config.yaml
n_layer: 14
d_model: 96
n_head: 3
n_kv_head: 1
head_dim: 32
d_mlp: 256
vocab_size: 512
activation: "swiglu"
norm: "rmsnorm"
norm_place: "pre"
norm_eps: 1e-05
positions: "learned+rope"
rope_base: 10000.0
rope_fraction: 1.0
qk_norm: true
attn_scale: 0.177
bias: "none"
tie_embeddings: false
parallel_block: false
init: "trunc"
init_std_qkv: 0.119
init_std_o: 0.0224
init_std_up: 0.119
init_std_down: 0.0137
init_out_by_depth: true
optimizer: "muon"
lr: 0.00311
beta1: 0.93
weight_decay: 0.068
lr_head: 0.00594
warmup_steps: 74
schedule: "wsd"
decay_fraction: 0.74
decay_shape: "linear"
final_lr_fraction: 0.05
batch_tokens: 8192
seq_len: 512
doc_mask: true
z_loss: 0.0001
train_tokens: 93490000
steps: 11413
dataset: "wikipedia_en"
Each number is 500 + 40 x the weight over its row's rms, rounded and kept within 0 to 999. Layers, rows and columns count from 0. Numbers have three digits each. The size before them is the row's rms in percent of the matrix's.

# layer 5 MLP up, 256x96, rms 0.154, rows 146-194, columns 0-95
102:536467465501485568496521522558480536498479568530503500459468420492497536472595468503448463458451486464533500512482505559554522518568480500486479501448561424478461528541461483461494499503493452449529514478505491431516517441543516473463462396497518527552526515506477581432543579488520410450
098:484415433523503457475515533540436470451564494514459468507515483496483476457528543594539488534528505524548462491464488586431407467503515495524571483475477413484445497578547469494495508461521457466446549554499503517468426485456517547509423493495508522481466480489450531530470511588518527518
101:509477452464465498447512462500481522585539526518506508443468488523505553438526572484499433435412450450515524479457504500487495513478488524491451494510518529391488487462478543452533455502583503509555455575495549466509507501482475496546488500523531581419438485459539585545467477469445538537
103:416456484474499496532504545516496513495551542461429499447535524572492483517615549433476504483450510474526492575490449542502524475487555533505582456440534483557498504513530494471586502526464485498457472500490445438501445561550451490523544474560462516480431565456538501458519469494539467459
102:539537510453478446551470435534555521544571488525515476362498468546470536475548478499496512522480476513502521532513505457463526515466434524483533536438464459455499440546435540517493518592488577529518418394433479489521456540523554516495548517507533554515526481482526478487502502463520514463
098:456429485506453496500522527483450462488492519487501545526594525511459469507483465544482454443513528517481498581549484429572520492480527556472496472479501572579457492565514495425502483579453482480494520461508505522480509550514560465572467521451553521551384512490488533448513427473480561491
094:469483450537529509460491537470487476497451517524471455502439521547519368509518508539535566456499548470565546540446469507438478542496550552562520479515467434459547501481498575483527540543455505464490404517481533494504396546521491501530531573500489524516501463496500511487406494459533491549
094:474478559505446452492469391503476411434478405511494505514514529523467526565487481508504480560484449520489483467423498515531471415468542500442444495504539551534517492514490509495490473493497485516549546482580465640454482488499525487447491561518516479550484466532554560488536473528504463482
110:547509531491478387497532543512441445523540485581523544434479517455502510486516516486519567534492512428520502541501520522503484475529489445461469443490458515511517583555518494458520552493500515503589481512540521493539500455497556497421492563418422503503561488557523515497480559427422468524
103:499482514505519505492509446454486432492473523555521476529416480515509444478424497527464493504423528563510487448484548514470492498531485478461440509420508500549503493510462516445509578548475429496399516539482490504388440572478541439549521470473494490400554517484471495448467476532528489520
107:443521510556526497513475518537447563484524529488500482480438497555514513455414565470593551482491487515550454404523512514506435525509570471496537504460473478486500475543507518423423526517440521522527551518593528461476447515498544525506478460536533478539497560402460537530436506511500523460
103:477469505498495518468508534526594455515495591505453493473478470541444562518585502434485488494438497423514543465527463486507547533410508493421455494569522475486455504535501533462527527520506531472513465594465498517484492464517535505448466446579481476494528487484574427497533495495473406456
098:483518424450487500561528514548516454541482477469521489518474594514580482545568511492516499439467440461496476506465504496486492584496470542497468477501474531514582449536478555512547555431519515420469528494538528456527467526502532519482597491458541466526575519475516472494483402535426534518
110:537467519466433482429486559566498478554490466538491489470496534508499476514480458449509499524456459482448470515534524529487606435533555527551539502494426439483542406563503493545477524451505510455511491484497510434504481536479476386562466522519439510491480485494545463407517522511545537554
105:508477529526524511518504533548493558498539514425470442467575497519503537546540440522543502474520476523585532498471506486548524482479466502551471457457538437534545505519572539490490557447519544438474595468486496408560548508495465631543491513485522509492501492419561485520490460458478478514
105:568504455485472479521450500493512514437522504544490471495439433497562475479425491481509491533477473509421470550519463471503501450546430486510475485482479485447454495464521505431424415507464574539492503512483450603534510560476482449570437475540538495581454531461467506492497492524480419540
105:552491492517447478525543532494523501460463509520501487539499542517448508536557472407566498440581536468547501476460475518467558472561509496423437495476493485488481472533519502454515546457482532502516493514461460507432626481482568571533532552537471503510504478460380537487473479469483442539
101:515485466536490478489551473453456640516521499525521498537450556425469510461531439506520479496534522476528552524500508491502484528447481507506461526579566467493476488531517457470547541510438506409458551514475465531555478433484518441527513503514559507465479469631495553484520477563490460536
094:534512473486485522562517488488538524435463548534467542524465498476497479495501475441544537472487468490433497538463478473462449473488489546474494443490494491511475442466446561524505545491505436475415488611448528479474525500535462566482479508500567528515536506530362509576450506499535606516
099:522462463443485473489491515480525474485506394411523455456520518468504456497489450498547533511503466494463519484412446510525486491448520439472447445451505480494467491559515533445556419457441490482502546507509491595502443449530507456404541425509534507484543475507531504511484445569455550485
095:530524516466549473498552543542441533573514471515565445501488501460464514437460432384520534499583499572579493516428522512484530581500531488487547509478550439465576539512530505560457530504500522506508531540521478556453486501507464543467509475473492486416486491553468510471418483504519530511
108:572524547553498442458425452460464497514508451486496500485466518488492489562508544489483512511499537455505451439526450506536472495515520561536497461485436505540487588490492421558461513481447561521491470529449554554532434504513469463553517505425503546497474543473520447462427448593481425470
094:449460499492516496476513543556512530485520497466521504529518525440540490490433533581481552489453509530531389511524506576524492516479512582551504553450456501531477437498477503529467498542459537476464569570480417524494519544524526589465520553503537518471562579500459436511555559527528532526
084:540482523476489525473488488503532474547473553497466479515511547547430482512465503501555534492504565528458589596450404458504466511540493447470448522508547480481492473521526476495514461489506504492446511617425473446523561443557511504480433438507535534519501512461555532545519477446535523412
117:502488445614512490449487487555528517511473490491465552445503549475519557505450565522462526430488547486450473484512539482542539515521509507527576422494558470449558467497444507467523471449494570571517548494503545494465510512510435497512550468455479538497519465477525421486440510536532438599
100:498486482512560522464507481480502485503436506496572457439405568513565496560536551475564510603534427503451562545470499482503497402502482510467539466545496526524488519532479538522522519560554452543577523518465505534554510513504466492485501499476422491529498535408536489492534554471439526513
102:446526505453456482447546490458471473475477468525531466528564553533453508485580500546555534506462499528429511552539502423492516517540525517471483489432524582536423511428450505534478524463430556512474529575468525540537469498497542440475439507490472540521513535429484566443425492482474521521
083:495457509571457464530501562489480537470515530558505429510488502498495525489493437513513547521538478479432537505512505519526503449527491487449545567542496519547540545521563453458453437527515579430479463510395478512519405538432471532570514562527526563536511487490490495505476459570540502575
095:495500458534547465483467450474471448539536534461473411544444438521477544459482505544501407537526498479470448513504490472556468563511517541509558490460531513446546534521613522520537529431504453461555473502498509531561496570432494455497465530519489588456517443492551479518478453462494529461
110:432501507487456498506432542495498438486528493442521488531463490446494481556495481479435499473542528586551514467515519523498493469520490411456553534455486467504525553477431586495469466450437478462420428482460496539533507482509456468534455502542578517446526525504434503421475454537443465550
101:462460555500522563456498490479526526500599549508457498500516457538487484521452503494575464426501506487428546497526496537563485526463517485515500550488519587523597490525585551507503497508487499508440442494606520526496436488473479528539486555447470438589534528441469509451475480465479529505
098:470486560525523506456558506423517474465454479456469492380471485489512536495565566416463466482543504509503558561503530496481492485465498501530559477552520460487438474485459487515462444474530479505479525510448577491480550548495471513550478494480502540491492619454520581476537445555506563456
093:472477462460507456487499512473461561544503463517480492518577499487441571507492516550496529483481581556480494529487487421549509489486577556456584489493410552491490492517456527583539496542498495485544483440503505501512468431514534461524402593487546527479546506500566553524578486489480485525
105:532531464422485455509488563518498492532466449472528445522525566493523418451591479496474501484552498489443492541524450490566442525458476538475483506507456488441576496489491440526504460459531517478526568458440438525449500515479489474534527536475417495590572557551459479486495499418499510518
103:464446574529473521552498474477509515515517507505526487518453480568506542515571423583420485522436488490525573564449443475455486575460454471484472533503497494503487580509440548537509491554505492579501520506513548472539506481557483407445500512432498459432499533495461519519462499500550530447
093:535454512530478507475418446478456462442508508475470463499491449568480498523475450491504451526440445517490424493494443488490495533478485443542540521591468532470549550566588541537534487491514582485531462547517546480426467479569436482614485497526525504510517492557496512506530528522471509559
099:470497484497493492485482474507524449538470506529504488498480535592505518455499466502434502442527527491514443475495522527381508491537491514480486428594504459480443552472453420528475464483488436564438477570484446541517479481549489517539514436495504525514508471576503490454446451591566430523
096:477490468504496508498450460514524404541522571510494512610479512539537449480529516529564502550468552481473516492488481503453400509413463554475525543561518456503551482575444530504523532485481491482530478479474419470529429486494501455520509481533561543483515442509526423437545490540559518454
112:430583527526571500524498517589459525476439539431501490546579497524495458510487487559527491464535527521448468552493564476568524551449564469512489493476527518494528548476508492586553478529519426583508457505519487488522584446525571496466505542462560554522512477500505500453542485517486546511
101:481493462475501494436494521465500450478492403505511563549508515557487455600524512526475490536541479513522615510475512503521493554565515506437502588497462524432490502424488483531553531497465470546558387464480537489442470533470513470477439484522466454437454538522449486491474489489503542472
104:468486494458469476478514480421500427468508498557469547529455526471538498466509492477474538494410455464437555521465429496507520526546537534526572490388518542473517508547586432460537510540540489484545405522515431469468521540474537444514542494502548497486461523470540489500566551513555486517
100:518519576473468571519545514570551489443462558505530528515498503496553513538478444450592507472533474515527479505498436437524467519515552499550463480538455474545487487478475468525537490522494527528462541433538449442518447494514500571455455487491533462399529554535488469503384489495564540534
092:479550482486498505559539528515508488522502473548543491529569505461474515496488534426475493513496563520497401528460460444528478516554500462511512510498480411484457469554485495505540520497479483578457505403499526538501495580506501437469496506563466429532492443569586455422535586554512522501
114:495415462542532464404549522502488484497462498487489446507472493509584518515455473541516399554467488489516504455485481469516515533505571469634534475444436451470488459495522540471532518552505504526482540498495495491475500489441573558528457468574516536477442506594516504532554482474471499515
099:537509431479519512445447548447461520497444482525511478533552516480515462523530459489461503511515526423467508474458401504496560436469475549569510471485486524599481465478506463558550499448514555559546459551503504449517499501495468563521475480509452583504441544567424463547448481525476535523
105:454520527564491503491535474515509502552477554525512438582454506467413507521468528545466460446464530455530475570523484475573449535447510534464527452470462463549381493500540495578521519581505505505485533488505537487551502479568480496459470454561491523513486544553531475475582532521520441533
084:535532553500478452511509547502470552560481479539493520514497516536476459477568531518470479517515522556560450473470497517532546490405405461527484430433537408483527480556496555453540480558449530467499483446477469466491496454495535561423525547500479490489467411524501397494490531479505542490
109:459491420481508538510478524490435546456505530499480553448492459460465513541466534456490482465546417499459532507486477457569498560438477499444407496480512494568472480519514549524486564598547521482499538468546461484524495566491480436462470455472514504442492389533506486517468552536467504435
086:493510506567476483495442473402475540480464525497512522431544486467454476504464471477488539497557496455489550516463481539470449520519406521450450582447474472502499551491459457465467489468489528485466552486514448486582456484549492515444480494439494435570511525514488588484601488547470438526
# layer 5 MLP down (transposed), 256x96, rms 0.145, rows 146-193, columns 0-95
102:477560504546477465485498479478442506514494555542530472507545518521457469506564500465495472477546554533563508494526522477455478505531454579450393404478469490505424474533514468458577479614482425517526492561493501473535477549484436566460502547497515501489484442510450509505430493536490529460
103:505497436479467482464571502501531475460518449546389525543591486476517471481489402524531480549439497531502493410541424481531528490499548506500493543402489496516472449477483504442448504483467510517506483484514479534460532498508479453458554513578605481538508510443505439484528489523458554516
113:512486496503501521490489479452455563457601442444550469474512485511530561466479528539524483495448485460515445490503509520444434469503552549533554497494467479488578491480493504508589452467454526481552530477504512406481564587482453545517460507490461488544476511529497635493493498514498564444
110:426550469533459578532526470553539452478505542453464495471549521507561433460518562478434453482490572401515452557546511522534543519533538522511566541486413470529501531515525451500560514479475483511489514516471473432444515487516478447504505498542539445563466491489491417503522481569484462483
102:555480509445442522475456494518501499507477593512530480482571531555569519457459527529453525500476525421486529514561475505504471493552476525498495633593544442478433522541489422475498533543506483514510498487437421487458560466494538489511497569465498512524556451464490444478489490466492542472
101:478515514511544500476510496460557511399558470539492511553506448480489509527461468566525470524569513390463567503502509461495444526445469468555501539562509456474542474499515520498535545534486526498479550494450493471527514552570559479495564468515514518576542482457555501382577518504502493453
098:437597526527496545447491520500450503485500449565490530480462475448525495553586506484478421544539563389520492528485482537557502556493549551498520434493493445491539500573530528483492529391505570544499525529479478495570452494534488471531487491530495519485576494508527456505528481496445497461
091:506466527503535513475551484504530542511563566438535484477461432515489433510409528519485514471560412469501485515513521489539465535578501503500438441476448461557546573518489528430454550460527486429552503435495516487506471468462536511525468534494475469573428587468543511511511469488479455457
107:518474423524524509430494482555438470550448408518510457453491493501521523458537437490419563534475475470496479506560536544534508479539511524570549533449551580473469560490537451447492423537493518507455489560497483494405422501502494522532490459505503492554488481462529519500477461527458547561
105:535505505538442474457558464488510470434483453487448472467482501490510591454543494512571581454421527542482475462514487513438459454499506477548438461521529500475510503454499558561604526518495453547464481525479455555439457488455513542516566467544487478596492499480541504481473514530440505556
111:441525507527544509450466427480569448447450471501461523528457489518552492442437483481562462452528487499509502469463540544476465513500517458540460508547357536490513505489478514522413429583483525503527488539504442529469485476492483466472501426567498515434502449463514481487545540531484494571
104:511504486530540500521480497541498567428468443564476453536524521488554410458439499504571526462470540522484504558501497472528518471522365482486508520533509489571555465485547535530449537498493435524499528486517506501501459520537440467487545607475518463518522519458536551465540553454495502590
095:574506499571529501465562527483536533429560453509516494522541467515498562529454462516492548468465529509491580495546556476538420474488520570534517482507517542473523469434512554534494481463577464478477488439497486535414516532513574485451469528423523464488486570527594549467483547466484515501
103:573584518501513475546511454578508501470521473490508432458507569542478531534508471436533504447528406487512428518565483490533523464541434517504532519418411517451564492476461447510455498484497490479522460577532522497491520600492490511510504517519464543450476503517549500537531528482482593485
102:480539432550543471478551516512475480478430514549489528466517509453560591517489495469486478447472514435516545485513528529525469572550534560414508527501541548465476569468521439475526544466457446457499489534474556464473447489460501494476564518486558583543429497555449503525528535535577501490
098:479578449486511481547529482523381527514514525484543433515559536455407494495530550475490541529488524518474488482423532450563444430508526454480483500560526490499514493479491458497465509413447441451482441548488511521469508440468531591500446534463469491477437531535534529516455503494458548477
097:429495495488509473520486512502495502491503496490418411417566504415500553461544480511498494534524462457451500535536538497493532434493483584534483596488481581502372507543451509504500479475527453474522524501434500453528445489565488496455492449455420544509505447509503482469524506541494525468
099:536544519503535468477479512440482527444546432436503525528521528504486471492466490521539531547527479536488432461539522525498483576504476507504461509481527524477443490494487429436465567545500523516443459384497560503494443436568561476517564537529559421541487555539571534471461461510469487450
106:542543486561501469473505510492417548470517540485428549523484497570484469480551451499495468505479529563456503496422474474485398507482441488489608564457491502521403445476498531464491507431481443472502431507460476467496472467510388475519514574477486483474498505473558526490502487544536490501
095:456469507498452596514458498469511556523466495505558558479484541487493494483506524514428502486464498617529525439535485502452521482471491486536543526496525491535539582546470515523490508527494433528532525458562541499483545539527487511571578563454486543536460453485433408557568508533456450532
100:532553493457495510514444543513553531487483546500457502555583455489477493528513514376456486473426443457504551508537468507508475532581466471441574557582504516465439535476523446454481495452486544558504477478479528493460498482413434551481495510511535488457470507526487487440474490452562538492
104:526535557449522549394430508470508511474511455477448512471498476497539469493510571551485464541503489448480454473461532528529484544522443550445516426473507498464438491523482428417459456482476489428499505477461442491490424498487594502536519547530490535489532530432458525479506549584488499551
094:534459481528559517452478459455467572493476504528543473493510448540554525544534564459545439501538495467506544473471559453531569500489460555531476521564501494480375500446540466510490492468504543413471485489527454500435520462516484532455505539466513489461553520525602544590477524535491497525
091:507395550453536525506502498525544436477470506462566519553470525458500523472453438509482482577485539566448506510481435549512535498476563470455570477469557536505499465399539520486464522472497482512613461526485491446478476497568534445469475483526533517493510462412538471500484464514553498528
110:466515499590513471509499550550540467490451494521484485538407403474493481460489591540519440474456521460470460514488494458484504533536543474469491465538510517417465566460456540536552555478518488467549467514512495533487513510540569525533521500480629528492454505526465560497425468550466494474
091:514433506498442543494534502454513537468463491532464492533523514493425540477449463498498578547447547515468457476516558519435552502454528587488483501522565511457592562536514507459494582489511479401481488522440525527521464492549501509555511465491491524454492463545491473482374512501469538540
093:564512406488543448494496462490430548503470475495495484551499460506481474493431515512568460594497461548512406530528479560502539552457520457490506456588501436508492462472484463492487465491499416564516498445522539504475478428482555533514466487509500481489513493499478478442506432516542606540
080:459485531431454491478465430536480495473464488539461481417526489449487511513535535460503426465541495620518503552572526539528504529441494496494515525517518518489522433512503532459531464552499490507449538577494516468572550493457457479437531500469521449582456552555469520564490459514410496499
092:371438484473547493556529511413499457547525490494527507491474485490543527497526483528519490463444491501512487554474581501460500481549505442525479528535551509562511571443540398496498524550531519479438481516576494484529446463588489606485456524520542512449516488510484504507469507490506505571
131:517469511516517531562500488524543490528500417424504483486453440465527462554495537471447539540496590602420402531500547484476543530464499507518507512470552463543538462523449509522511442532433481525577451507490450524462545520495493527511496506520491525484543530481480469483395470515506516591
100:530463523500537510499553462507435472407557571421551396415509478511506457513487443530442460564455451565496510471487451509499536556535529503485506526466457469446504499492551521540477473490467577528444505464498480533528472469521514587513493524570500543536423477507535435517498504459507496483
114:533481496548535531421515450476473459489598429449515488492510511510512524476473530490456455516469510396449485540548497457464533523511505520532561461486473462560502475546439527459577527523487508543483516502477524481463587531448430446532409474437477459492522578488521578537493509532493523465
106:472527510469439495414489558483516471476422498521459516523493458520559480479472485465497546521397483532521484480449507588456502540513530539534518425462471512468572507451554476501556514512539519539505503387464502417477491535548440478554517530447478493566558476546463487500554530523501506446
104:539544447497486537510499477524535523493467574428499512494497475514460493555518508468454513479479506537522455564514552528436498444476575465468507538479529495506486500543580604513506498486460429467432524574432554439460503519475538449515466538465511476469461444548536503586442504477476511591
104:533469482544574474490551442551558424493503483451505613542519513480469478520514484546500471501495512432565529471444418541519487495499478455490520496515485534499535470495482458492489558507513533475489437404476542431469489511511419505588492482522512486495551467492487532487486621479489464574
100:500571533440482475551471481449512451467537487506490499485491458531497505551415549444524483542426539520463524585557525482439494485521461497515570484479495493476485476504464522505471492562470538511452552441471528465447495513533491450493558469476470402471491435417583526539552569488445547496
099:512425517533422461478514450552419503583490460476480484590503506549455465462507524472487457490492537493496439480543533527519476529491564473453523489451486412568503498529520477520467473490499508470488496494426506499472573395465460420497476472560447419417505481479480498503471511510548493469
094:498418525538535567452482522493436553508493423509429531530537500557480483456496512498444501542482483504439457473547457463447458557489470458468507479508546442492491515441549489561528482516464447482462454437566539442466453488445471535539404527510486487429492409506483478517437532516486489484
101:474496530576400483505487541480581443591488506469562546500499485475548446498572528501466589458517544572550521529542482524542524459530457486524520505568525570538494478516500529487524522477524414520538478416455512493462485537518493459525581483489553473513472461437516507480519492450456491474
093:492542399509482556470465530526515547571522623500505517583476512501494506502468510423513506533512490421510449453504504492461482573405486528503488496520494463547550535566568480494512476535506502424430520475474493437413506524505481555455544515480529507556522472480524518526547478536513448486
106:545525514522478468532557523500535544486436417527480551469435512587451533444468462571496563480527490444494479534443513470422551519534574553498586482492490412484512493553526548544469514522543462491571540464496548484475481449464471494497460497469456481542505507544537497538485533418501521525
099:498597524491485432511424457533447570448550567503546487543533489496486517563514467490512464497483484481529423497519479538488546516500468584563448446484444454472519530465545486476513471517492498506493495550526448521526432521534462535552462521426543462439446553531499514490391465475496478547
090:541508461554468519514530498550540541511441519529566478480458492490608522445489574503558550474488474470530488548543404483534503452493546536427459511469547495516480455455494467495503472527491536579501481514532478500510502502532521479485512433476581489505524520465501425530407446495562481601
108:558537477510557495502493538496532497507512487535504481444516490539530484462469520466567517513521504574504482445501512564525531498531508492565490478433508504517546443507540525554540605470448468389462476498471493444479539480406439476482498559563509551489455478394489535513527502404537513493
100:387518440413550433461492494499470579486536543484600490505517548547446489525470481559472519530470560465502509469554522511467504542525510577499438450507468529485510507510519455567473472493534455575512550523455467505546535472460481459508465549533521522462493532438525500521540539552431462503
101:521511532425484501438546487411516490495508515449548457470533506557516509523477558513444544523530475419516496464485534497521509479540519470509550473586530523532442530500507520571536563605535511504460499471446497499576545482418515471550505452481520501507550487488482478539489387522427480453
100:502539608470522489488567544452481487502431517543499453486506539504522495518459575518471481487520487499529572462517524590526463445520502436461504449546534458476437465441535617469491521471472543487436494524543549487536441491403538494487523457503548464522473483499527493508503596501515507525
114:523522542560500562540471467443436472478492558517504520515529455478543494489523487545468489510518521497472561480479526499471418496535499524486575572452491566585490479511511545481564441509501520527566515510545438530496543431498442527510542465548521523509526465575476453486395599492523491438
# layer 5 MLP gate, 256x96, rms 0.168, rows 147-194, columns 0-95
104:486477484507436509447450482493489473510460507461495447449479503477424488466501554504503465464560531561571458542445531489502508577540501531459477522537519477486458555459546548471543430490490542545523477515581508516538463528430495456472528446454410530440475523483496506486534402523605476501
104:487540510483480462472471446487473480454542458462518495467577570506469555561465583453538458500487493474512542462519476516494423472542439502544516500537544541494541506491405510533481490443513532523530529494455531447431547497400473519517474519489450558566431522475518577508461537545503513577
101:519520456439549479535534527524494504519479551512458481495474572479460597436555569446450504469482481529459537537444479550526487466534520473492561477463495449584516496450490514487540444492551533518547462439527510454398589553499488516486536481548507495459448546530503538508528480448539570479
102:498535541446425570490431537503508498503473540535480496517531550510590532433527495477476530543492490471472463572542445495507471515574524537451539522502557542559523475507515498485485493465417519511460492454497460447470488377467462592562495523432553511527552466499510537515517474494467496435
097:524537518491470502435476507456452510516537497484534531457543500541534527564540474473496559502546524469505509515516526610481513491512538487527479534486521501510543543560552482456490621543527515470470507520478442481490522559503566503482557520444513554465514498472545383569514459449415570450
104:471551446563447503519532475568485549502481532466536526453450568476486493514516499455459473515499478533538540525445473592516558512547534464490503500489516556465479511519585530491475491562501510629399474462525524535449526545528518514489444461504499453514528513438572514468420510541490510544
090:485494507533533528550530459490554549496489488541501504492569543489509562527496511509482531549439468485466582499488549466557527515470550570491534491574499500473472452493458541546558511552534496427478473478557553496465582541480504582546570461524453525529556444572471562484572457495480545463
107:468492526467501493473457480554526588503502462503515543506532486459588485449501530502503531524539481494491510377487473513545561421568496473550560543476565577486479535460455561462485568445437467509489529545549481488469541520524568475432450522511551514475505455537542475501521450539507504551
101:481456465428530554525515432534434470474515486515471457555518519573516448540422471539443468492481403567529513455518527460477474471523488475438541456463564526507434485580520510413483513497477445521487481509547552489478506503451448471512516486460514582486511496511523563427523495487560520543
108:569532529541533451495466526520516445533444500417507465465548529514495454561471439522553583514542487509471498494478550534458486503524406452443565455463506499534505499480523582502476500525465503492479560419558471435513496571466516452546541498441543504509460509566577440479520484500492476536
101:517386552502507521459480478474530548569523447531505459493514527404577473427443545536497463443543535529500593453504525490484580515552488517502526485507501422492490507504503510485465491491487482515533471530486566486476433514523491517479465516521541522430519544493432578563441566456476532504
104:537476482458536582505440483546571510523460487504507533495487552458450499483517437490491514534504512516433576574495405487514504496542473506463525429506482464512595520482486566464492522483481537592538481524479437534501492452510426453475471427511581521535442499483520475543549451521483564527
102:473519494459495443424448555506606526476493487545505517456575471488567476555510482487561416471518466469488509501505436524563531458508537428515466523475493534541550553547461499460557527475486433553497483541500494483527514562508486435541475491519490498494454556540449465542383505460500474485
113:559489530460505447535501479435535550469503516556458493502542512464511520483500513508424484461462474490496505556543473556472475516502502515488452532434503555539532497476375457551514546468424448481530431473474553432515479503484490531461549428501507527520385455496414523516516490460551468549
103:469450460495448494541458428503545510450457550465471497532503542421565487468545518543516488473564458524415517461516516460484520489442518483453559447505504506416561538486445498472515520470550540470500550533520463422442448493448486511496493459513506603492488465461482599464454486474492482550
097:546535553497478485561489457484478519512514489502552594571419467474488495448500522457511457566536548504507466429510476520539513451501561478479522435557580542429585438454517550516560463498430435462489568501493516511469496549434511497481484491459525553450475447491461469487494471541482502513
092:491513518534512545477449438529448536446496498452534532511471513517409533525547513472502453530452563432514517490505486493567454526414471464455477499506591496436503489553477458579470479484521572467472441440479436473521481519465520515477485549489499564444490440543532448439563481502520513430
098:486541509492558440498490489530593463479478441489534490415554505434462470483484466466540451510573521535527469478510500477521521466530543511458435467504481471472579543505483563535493533617476532534425489572540463482560524483440529489473440468517490471524492526562407492508502514471443497471
098:554464517589496433588545583514472533520400503574545519472493517490564527498489594456459489498459548501519559482473526477451586463506538506520521511531487455504514459472534559496441506506536474518430526518529490523537531539490502526490492545502430494464499456584468501516578522537481540521
096:457474468471515487505500480439565464503473460412474546474604513434495496512486539521504490486500478464406520453525553483512519447558412468456487509438449526505399491516462496502552484465424529464492461527562533465526551522494420496549525545557486516517500450494501496485577540493560500516
105:501548528505427535570522421474495534483467598445499505526545486499470469514543526490542520537478491528483525475387471551582494582552475517496488463516568511508523496503511511417424522526473485479561495493505586575518477529490482510499506449419486506461465490580550444466497490486479527475
096:529490471500514542537414521492520475506553493552536512438533512421444528427564466547520500497523455526543443541410440566563450509521518460542448425450483538551596466499473525524424504437515471566492555506474524453501495509485459521477462471508503483525486500500416473475496465511510489456
092:457545518462544550503499489457516472531473485492500509529553495460419451501510518454561471408496465533456499465447520551434564522434489464486467458528543445521402451509539511477533521434538448532433577508543494484497469502562466421499492481526461521515450469431493503407486492503485500455
118:567504530441537526504461524564513470519432478464519492477534465496465558532566500474471487550555595471555459489512480498500508501497516483457444432469500533526418525425462552481433444553433521491492550482569470513516460523438424516497491449489463519499451502449477442450542543512548440486
095:438569476459549459504486523417506466512503573433483464459517498507511494562570468507533539492530481558506499382579481505487545493427491454457564471525444489508519467499518473602508464486468540478533452438447519500454416458511474510493466541472466491443524499511488519508528472452508492433
102:474452490478468407458513563466506563545498540571502527517571536432476536526493525444538511547521532489486513483467474483490521505461514592467543507520451478530564512534523550518562520504385517507504449478543554532543445513562420454513539435478474478509555558521506541429484518520462506518
081:451504530396512597425521473570549439458471543484447455468523491458538466522485507519524543504481488554443495562560482465520527514469526494532537560555495481583507468466584551531528538539514541550469446492511511480558475540467499511479481557495544459506450526449458507506526492520503467587
094:508510504385560524487566453542503531519457589492528538500450521543519500500468491460483523551541509532493457479537423564528431517481475513451495447472458490478508490546515489539532554501506485505504602528433569462460499537519479436440521559491539482492515564542491531474403541510452531467
114:531435426495563474524457470473519511528488512562516479517443475486485533524501539453472414538512436573520567530465492498534545408514492399545513576525573472546496517521498507458463464505454536519513462472468464523514523517427460510552518489521580603497544487511467561541486481484502500476
098:379558466480498479520487553549396538479425535511500523570513523571475452464535476490465477458516510517531529511513524468563491533541498510519482583474524480463481529510507493422530485553504477539525451457469499513449502511488550544509398552476477526487461485471478560441533477545587476456
090:470506498470510480471475495507452432506554461560498477463520554489528513463480565478484484453509521520497525475526476545559555484477479484624447438526437521517474506456485590483466442516451428554533534516508523486431509537520410487537473508540478507495503537546527592524486530502577586456
098:526470519474478573518518442563492543568527504479476517528515558467473510490538455500539466458601463473421551440504479507515494478559414420546476487488484487516497531482474484450520508455456522497506467571490415549502510475442546523445497543549535563456464494511457504516421525553467432545
103:460542551514493496458525484526545504568531488523535511473537514460534542526478553505547510529454520497426536425577434488552474512512558555479430516525497464563517553474455575553500476470544511485464500442500474562523468570526495482507483516507479492476456612456482469451449533411531450455
099:484498484425473511453512545549465542471462536440452483531525575461492454523478504447546488481462483494536546464478467511523532461457509497496539395605488570466477476441427426525524513451531491538497510515460454510517544494466492467606514509587570519551491495492504492492541557476549524484
101:528473607467536545427531527524509521517513502536402537532540543420504489474471464414571423517487444480517532458517515535494476484529487420553497530563526469531472478505476477548525502479491518536491439470540494467492482570523520495496597489522559456504522536510434422515463437508498512535
099:485529499514514504598482496476422522448477406502503532466521464484475565451456490489422475466546538448511515449421532564491473488493490460493459417553500529477571509501488465536550527497455502551396490466547457509540473501469465437545484509450532484505510502585517468533511538563540542519
097:562490497517518509539472493590489526493491499527505547429416482466487520504452555546457439503512492469554518414535491481520539484538479453602480516550528460487509567592447551536469553523483504497463521498469500469507578521547479571416518532464567474479461466503457451505458528527526460534
102:517441553477451462481524504584559476494457473474475536517472522513499623513495479533482477468506508526516552502457545552501498473480507481477516477552547526439453510493481510459492499516494501461453502459445426534490482601466432509474526507475472406472380484478510481567463509449526586539
101:454533472457521489499404510465509534484486583537487437481478522563516532486471479494541526487477454507480433495480462456535456533526455453541513565560471507513489616481517502467522547484471487491531490454567414418535564465548507431459490474542499489532413487508503492452478503478525479409
106:512500490421532580500488454568535461513488546467458536512529474450470491464424492508586500449471491513497482442501521532480517559514532372497547522507535496498466477440513526436541508471484501529481544437508508455547478497483485507458507447450586548483543496464495477525430561554430454562
104:454567499517509534539434554502511496500496522516620507475395543451462527530510466503486430517472480502483491533549485483458432485426519494525449510490440499476481484546493494537454515487474428477564482476472543481522561532535566502517477532533452597463544475599493452485528492495555525451
089:539614443492405483459528547487452484462426561520482460480497524423524474483526504538434518483522481507510546469560548471532511509493551547463514499505569499575529467468517504544445542525479469532526544500492475409511521598454515534569483504425471469518521497492463574509521512536480505528
112:503456500424454542500501447533467510518511434483451493462548543491485502490482465536540417471529499522538499423520467496439538465442462525494521539560502441437517461579482516515529555520471440481496575523543534520541484452490470482542519538446515555463442413575477543417525546485497446481
102:499508481510530467402579504478495552526447481456540500479465524495484497572499527435462428467521486457567419457511478579546556503505543512507568463558532535498471493470474486535484472523522581497482485481527506474512511530511460550536487427520488537552533480481471473600558498463528475390
103:544511471550503506497524477486519502526451463530554466500491528478419484583440488472549497527430473501539507475554420541476523446499522525517500566472533501455493541532502502579502541572410534479487497595444566540575542495465488478547488531502544559550456510458545465462569481487553492526
089:471508484471522506464505494573578507553465497425486492527514542456525556549445492514513541475516500476446508497476520541519496507556520515484491531597442493550477527460493470546448552463468481523514531554586553525487455514491493451524451429505607489456537538457506517548569558562504412467
109:539479485533565501438526528438393466490478542477502496553509425465446536518521444521493521503467514480558475506525430480470444469538467499481450528489480486463443564512481575457541527512476519538466498549529502441517539506435507459509485499495475520461473457560432416480398426439503485471
088:529483476470534446494458527556495485549432479533542589577520504442472557489548532525464493455403511486547497484483527455560470501520556427440573415515517515491546481518490509512548536502504510554513492508512539482443533487498517431563439525458568550443487413517540491484461525526504493471